From a checkpoint of a small transformer trained on Wikipedia.
Size: 9 layers, width 96, 0.974M parameters.
Architecture: RMSNorm before each block, rotary positions, no biases in attention or MLP, tied embeddings, normalized queries and keys, local attention windows, shifted keys, gated attention, exclusive self-attention, normalized values, capped logits.
Training: a variant of Adam for these matrices, 105M tokens, 6021 steps.
Each number is 200 + 20 x the weight over its row's rms, rounded and kept within 0 to 999. Layers, rows and columns count from 0. The size before them is the row's rms in percent of the matrix's.

# up: layer 4 MLP up, 256x96, rms 0.077, rows 162-178, columns 0-95
# down: layer 4 MLP down (transposed), 256x96, rms 0.0768, rows 162-177, columns 0-95
up162,106,207,223,227,207,248,166,219,199,185,229,195,162,199,203,206,202,210,170,204,186,196,168,186,197,164,175,184,192,224,195,197,185,217,195,195,217,198,184,193,200,203,172,190,194,219,202,157,198,185,175,206,201,199,209,196,176,187,197,184,181,182,207,143,210,194,189,200,141,174,212,213,218,197,180,205,176,196,172,195,204,198,223,141,205,221,189,204,198,209,161,230,205,221,224,197,207
down162,110,203,223,217,166,196,181,205,204,195,192,200,199,182,224,214,198,176,210,174,199,171,166,195,196,215,190,209,209,198,207,209,196,221,185,208,217,209,225,239,217,223,184,238,264,215,227,200,210,183,218,185,242,166,219,202,223,219,180,192,229,206,206,192,190,206,187,210,176,191,199,225,182,205,217,168,222,209,237,200,239,216,214,176,201,182,176,179,188,193,179,157,201,223,186,224,176
up163,098,202,188,199,177,211,213,198,192,195,202,197,183,208,227,203,219,205,162,200,187,202,201,191,190,208,181,201,196,213,184,183,221,169,142,206,160,215,187,183,202,226,190,244,201,179,180,175,196,224,154,223,190,176,183,208,196,166,186,199,196,172,194,186,175,244,201,190,230,228,157,182,213,179,203,218,228,199,204,180,209,203,214,172,213,165,178,208,228,173,209,211,206,172,174,195,200
down163,098,195,207,199,234,213,199,198,192,224,193,204,218,239,193,234,199,177,168,201,246,198,224,183,220,222,197,161,202,234,214,206,181,190,241,147,246,188,190,195,193,174,192,214,213,185,196,193,216,191,204,200,197,187,192,203,192,183,222,174,215,230,220,209,239,236,180,191,184,220,194,177,223,220,178,176,189,199,226,201,218,205,216,234,186,189,194,195,210,172,210,188,201,191,217,236,194
up164,100,212,232,220,246,190,188,184,192,213,184,205,208,200,182,195,175,189,216,215,214,220,200,223,211,218,203,154,199,187,178,231,188,209,164,200,182,222,221,160,206,214,219,189,205,217,215,174,198,220,173,189,190,206,219,195,193,204,201,189,191,175,204,251,206,236,193,217,169,204,163,185,211,200,207,230,188,211,169,181,185,164,232,205,211,212,207,243,226,199,187,236,179,184,202,175,199
down164,095,193,233,204,189,198,212,195,141,189,224,205,176,204,196,212,179,249,225,194,227,205,205,171,195,196,193,189,207,220,150,220,200,198,208,201,180,189,193,205,178,186,208,180,206,158,211,198,182,191,183,160,189,240,186,206,188,202,218,221,177,206,240,213,176,194,194,165,201,194,206,200,200,204,211,179,177,183,199,228,206,201,173,250,190,204,188,186,236,218,196,196,219,196,181,243,196
up165,105,208,235,191,194,201,190,179,207,186,220,183,170,185,213,208,216,170,200,179,176,222,222,229,181,165,194,219,220,178,215,227,194,190,168,215,170,223,222,191,168,221,206,220,201,219,224,197,205,208,181,183,218,239,205,169,195,247,220,200,181,191,200,224,187,221,215,205,162,165,192,212,215,203,224,196,200,234,169,213,211,212,189,223,220,226,214,213,225,218,181,209,230,192,230,197,178
down165,103,183,201,192,177,216,187,209,204,192,203,215,211,201,210,217,211,181,219,173,211,188,185,222,230,200,229,206,193,217,198,151,214,189,173,193,238,212,195,170,190,187,198,197,219,191,199,185,219,222,210,190,239,186,149,212,234,202,211,204,178,196,180,179,171,195,134,214,184,215,230,184,173,199,166,217,193,233,210,253,197,202,227,196,205,213,167,201,195,227,202,198,192,198,187,200,199
up166,097,247,211,214,175,237,197,176,203,184,199,211,213,207,230,243,209,183,182,193,226,220,262,197,221,219,214,195,219,226,210,197,213,198,180,184,189,188,189,217,216,192,191,222,175,196,195,216,220,186,177,222,170,206,186,190,181,187,151,164,192,224,188,177,199,187,213,215,182,209,205,225,208,186,191,181,247,171,206,182,221,189,226,200,228,199,158,201,219,197,199,197,206,196,207,181,193
down166,098,191,203,201,200,197,197,196,243,162,177,235,222,191,205,189,187,166,198,180,226,191,199,192,232,196,167,188,178,184,199,211,220,182,208,175,197,229,191,193,189,187,209,174,173,169,199,192,202,184,193,177,185,189,213,197,215,218,170,181,184,173,228,183,212,200,190,218,227,211,173,211,200,203,221,196,178,267,215,183,181,188,217,207,205,203,193,193,238,214,230,223,208,194,163,243,171
up167,102,214,216,181,183,194,190,189,166,234,219,216,207,184,211,181,237,182,188,189,193,180,186,163,188,195,175,240,167,188,195,183,214,203,175,198,184,244,221,196,224,180,223,229,175,206,189,216,170,226,233,169,221,196,198,210,204,207,186,208,209,172,180,207,212,180,186,206,170,181,239,214,202,192,183,179,212,210,196,207,229,183,205,195,209,223,229,164,179,195,219,174,197,210,230,172,176
down167,103,187,189,205,186,194,189,209,213,234,182,184,190,209,213,210,193,201,201,223,203,232,208,188,242,209,210,187,221,182,199,162,179,188,209,204,210,189,224,197,185,220,202,214,203,200,161,173,179,217,191,199,215,177,204,201,185,222,196,208,189,202,273,190,204,190,163,170,234,226,235,201,183,235,204,156,152,168,218,187,215,198,199,180,174,210,238,210,220,190,206,214,200,203,178,198,196
up168,098,194,206,223,207,232,181,229,199,191,184,179,228,189,211,233,195,222,203,181,178,194,179,153,196,191,188,190,152,262,167,181,216,180,210,219,195,220,208,170,226,222,209,185,193,209,199,192,169,220,197,220,190,219,207,213,166,211,212,183,184,192,186,200,206,214,228,195,202,193,209,228,196,199,224,193,164,218,188,201,223,200,192,188,227,185,201,197,235,200,157,185,188,219,223,171,227
down168,103,207,179,153,200,179,232,200,186,215,213,210,198,222,200,212,190,193,202,186,242,157,152,190,179,206,222,219,227,180,191,169,160,232,204,246,208,190,201,174,211,205,198,230,236,193,211,197,217,197,213,197,187,216,215,193,188,189,217,214,185,197,178,212,181,178,210,197,175,161,202,195,195,179,163,182,198,201,208,229,216,179,216,205,204,222,150,192,200,192,226,202,230,189,202,221,197
up169,094,198,198,225,198,196,207,208,190,175,167,210,183,164,177,195,220,209,212,197,197,208,231,193,208,198,216,201,206,170,197,185,230,191,184,195,196,219,235,209,186,164,190,202,231,215,222,211,203,247,219,216,225,171,191,218,221,191,178,209,208,186,173,198,158,237,226,214,173,222,184,210,233,191,180,208,208,196,180,241,204,181,209,215,191,236,178,228,203,191,196,223,174,160,197,184,162
down169,099,214,177,177,216,216,198,202,207,174,214,177,168,224,208,199,203,197,215,189,195,214,218,221,204,180,148,201,223,203,203,234,197,176,183,186,182,193,152,220,225,219,195,211,209,223,158,193,209,171,227,226,186,197,222,190,172,210,204,209,210,172,265,201,225,166,201,177,181,225,218,208,176,184,210,176,210,198,203,209,171,200,202,191,178,173,213,204,211,190,228,214,233,195,201,204,176
up170,101,185,206,220,179,182,217,203,226,182,208,205,170,185,223,220,187,194,199,194,147,190,222,183,201,203,242,186,238,183,172,222,189,187,184,172,215,192,209,172,187,186,194,198,154,171,229,179,229,240,210,195,194,196,174,170,204,200,204,206,212,186,171,174,202,207,233,164,207,161,185,227,193,211,217,192,205,212,194,193,211,204,211,172,207,155,213,173,195,205,202,206,203,171,212,176,195
down170,103,220,175,184,173,216,188,212,170,239,201,213,196,214,156,215,216,241,192,204,221,219,226,203,195,182,174,223,174,232,196,179,209,191,160,189,193,198,209,242,188,235,217,213,193,241,187,182,237,211,197,189,190,172,179,175,212,188,203,185,194,170,172,213,224,205,195,231,178,220,204,196,190,227,180,210,198,214,204,214,216,194,223,208,190,219,231,175,225,214,188,219,233,207,193,185,192
up171,098,211,191,196,204,246,188,173,250,197,169,219,198,223,191,182,218,199,190,155,201,203,232,219,205,189,253,179,204,218,176,209,189,174,177,196,216,208,217,189,204,208,194,187,214,179,216,187,222,238,153,181,225,207,196,181,186,231,180,219,185,175,200,185,199,208,193,188,187,235,186,187,175,187,216,203,197,223,171,219,170,187,211,218,181,180,204,214,220,218,207,208,199,171,201,177,170
down171,098,177,153,195,165,190,198,172,205,184,212,187,162,218,185,190,182,211,203,204,192,223,192,206,185,190,208,203,195,178,174,207,195,214,205,185,222,177,193,215,226,189,168,175,187,186,166,181,242,193,211,183,179,183,202,211,194,206,198,232,197,193,228,184,186,197,234,173,212,168,199,212,191,220,215,162,195,182,187,222,166,188,190,236,151,223,192,237,193,197,166,185,230,214,220,191,194
up172,104,195,201,201,223,204,212,195,210,245,200,209,198,217,204,161,193,222,178,224,179,185,200,174,226,211,201,168,188,226,215,202,219,146,189,197,210,173,208,167,170,195,183,233,190,190,204,167,195,207,173,232,173,172,182,186,179,196,183,183,194,201,182,179,180,222,212,147,194,215,182,176,190,150,186,184,172,198,175,233,208,193,177,218,187,201,183,187,189,193,202,204,198,186,218,202,178
down172,101,186,165,203,216,209,207,198,194,194,202,179,179,234,208,186,186,198,194,200,219,219,229,207,185,219,203,220,184,214,233,203,222,205,205,164,245,174,223,170,177,208,193,201,192,162,196,209,204,244,203,192,205,178,220,193,150,191,180,216,208,205,184,228,219,201,181,216,207,213,201,226,185,198,178,163,206,239,221,200,194,196,214,201,156,174,169,174,173,180,235,186,182,219,180,206,187
up173,113,204,173,190,200,202,214,217,212,199,195,245,218,176,232,194,202,211,205,205,209,189,182,193,201,182,184,221,198,216,189,186,183,189,215,154,174,208,218,188,188,209,222,231,184,182,231,217,204,207,214,187,187,216,206,191,188,183,179,192,208,239,189,219,223,222,184,204,184,185,170,225,210,181,212,191,166,217,166,194,180,142,235,217,213,197,210,160,221,207,152,222,210,170,204,230,198
down173,112,187,199,190,166,196,207,174,169,190,171,179,168,202,172,168,229,233,185,198,218,187,181,187,209,203,232,205,221,234,188,225,210,193,213,198,212,201,193,236,189,214,213,203,177,209,187,215,165,187,200,158,196,198,219,192,223,174,217,202,212,235,226,195,217,194,211,192,204,190,192,194,204,244,214,186,226,193,153,206,178,245,209,226,213,186,167,224,206,194,206,231,213,199,184,176,221
up174,108,213,207,180,213,196,155,158,185,189,229,189,240,207,183,173,210,203,194,238,199,202,198,207,182,189,217,195,210,201,178,220,205,191,183,176,221,192,199,198,206,230,213,192,163,182,173,191,190,183,214,200,193,230,189,221,181,166,211,187,211,236,195,182,186,216,221,180,208,202,199,204,215,215,187,191,205,193,182,263,244,185,172,153,188,235,218,215,211,234,218,208,212,215,196,206,213
down174,103,183,204,206,207,232,225,222,150,193,220,175,179,177,210,191,207,189,208,181,210,197,173,217,175,193,166,193,201,200,165,187,191,159,203,172,184,181,207,200,202,248,197,204,207,201,193,188,199,238,175,194,210,214,190,187,195,211,203,207,211,210,215,178,216,177,182,245,202,194,169,197,225,179,200,181,221,209,228,175,182,207,241,207,218,209,235,203,239,192,206,176,198,241,179,178,219
up175,107,166,205,239,232,231,209,210,208,203,196,212,210,187,195,205,176,216,186,159,206,225,198,171,173,214,196,195,183,194,219,194,202,180,188,209,218,198,166,202,211,164,165,237,216,217,195,194,193,189,208,207,211,228,186,212,214,197,210,199,242,235,179,198,159,198,223,198,192,171,198,186,205,212,161,180,223,192,207,209,206,224,162,167,235,201,219,230,233,206,182,218,202,184,175,177,186
down175,097,197,225,212,229,177,161,206,202,199,184,200,205,198,199,228,199,214,243,203,200,238,202,197,187,164,203,213,187,196,204,197,221,191,206,187,243,214,146,213,208,178,188,185,215,206,196,187,183,229,216,195,199,217,190,200,232,217,237,187,225,212,169,160,182,182,166,188,200,185,158,154,209,207,208,184,195,207,221,206,192,216,176,197,249,184,209,222,199,233,208,217,193,191,188,208,180
up176,096,170,215,187,197,174,175,212,188,226,199,201,205,176,223,192,198,190,218,194,192,191,212,175,194,174,202,174,212,186,208,215,191,224,197,191,202,195,221,196,176,220,207,195,193,186,167,177,224,193,205,226,162,207,209,192,189,189,210,161,193,194,178,215,218,228,213,179,189,184,216,221,201,202,198,205,167,193,190,166,230,202,201,219,211,209,247,189,211,260,185,181,214,133,220,229,235
down176,099,211,175,192,201,214,206,185,190,157,200,189,199,174,227,180,180,216,208,221,189,237,192,176,235,230,214,240,209,220,205,187,189,184,217,159,216,202,197,196,215,211,201,233,182,191,189,212,245,203,196,205,219,199,210,200,194,226,185,219,234,238,194,188,187,185,183,216,208,180,177,209,223,181,175,193,229,212,207,225,192,212,192,186,194,169,219,259,171,178,178,199,181,190,195,234,195
up177,098,212,209,164,217,213,231,201,213,177,208,187,205,185,184,206,186,183,220,178,223,183,191,187,223,212,193,192,203,222,193,225,161,197,204,223,211,171,232,189,163,205,198,196,198,187,206,203,244,202,178,198,232,231,224,178,187,220,188,198,223,212,199,176,206,202,238,169,147,154,178,207,216,185,190,210,183,202,194,205,220,186,197,199,203,200,179,180,245,227,214,248,201,189,199,187,178
down177,099,210,203,191,169,176,162,201,161,211,202,188,207,211,206,212,204,205,204,213,163,206,201,206,179,188,186,226,181,187,225,190,220,222,191,219,202,217,170,223,215,209,190,210,220,192,215,219,162,195,172,208,172,195,196,192,192,216,197,221,222,190,182,262,205,193,187,197,192,206,227,208,219,198,188,193,191,211,155,183,214,198,193,222,216,219,190,214,143,162,176,187,225,163,241,215,213
up178,103,217,195,219,170,203,197,185,197,177,225,209,173,203,194,201,216,197,171,182,163,198,217,252,180,221,171,218,162,189,207,218,180,180,186,186,184,194,200,233,185,166,175,195,184,213,207,203,226,193,181,225,221,221,206,191,209,202,175,165,183,169,192,234,228,177,188,173,189,151,185,221,194,160,199,190,186,236,186,212,199,184,219,187,206,215,177,193,202,197,185,170,219,201,223,200,192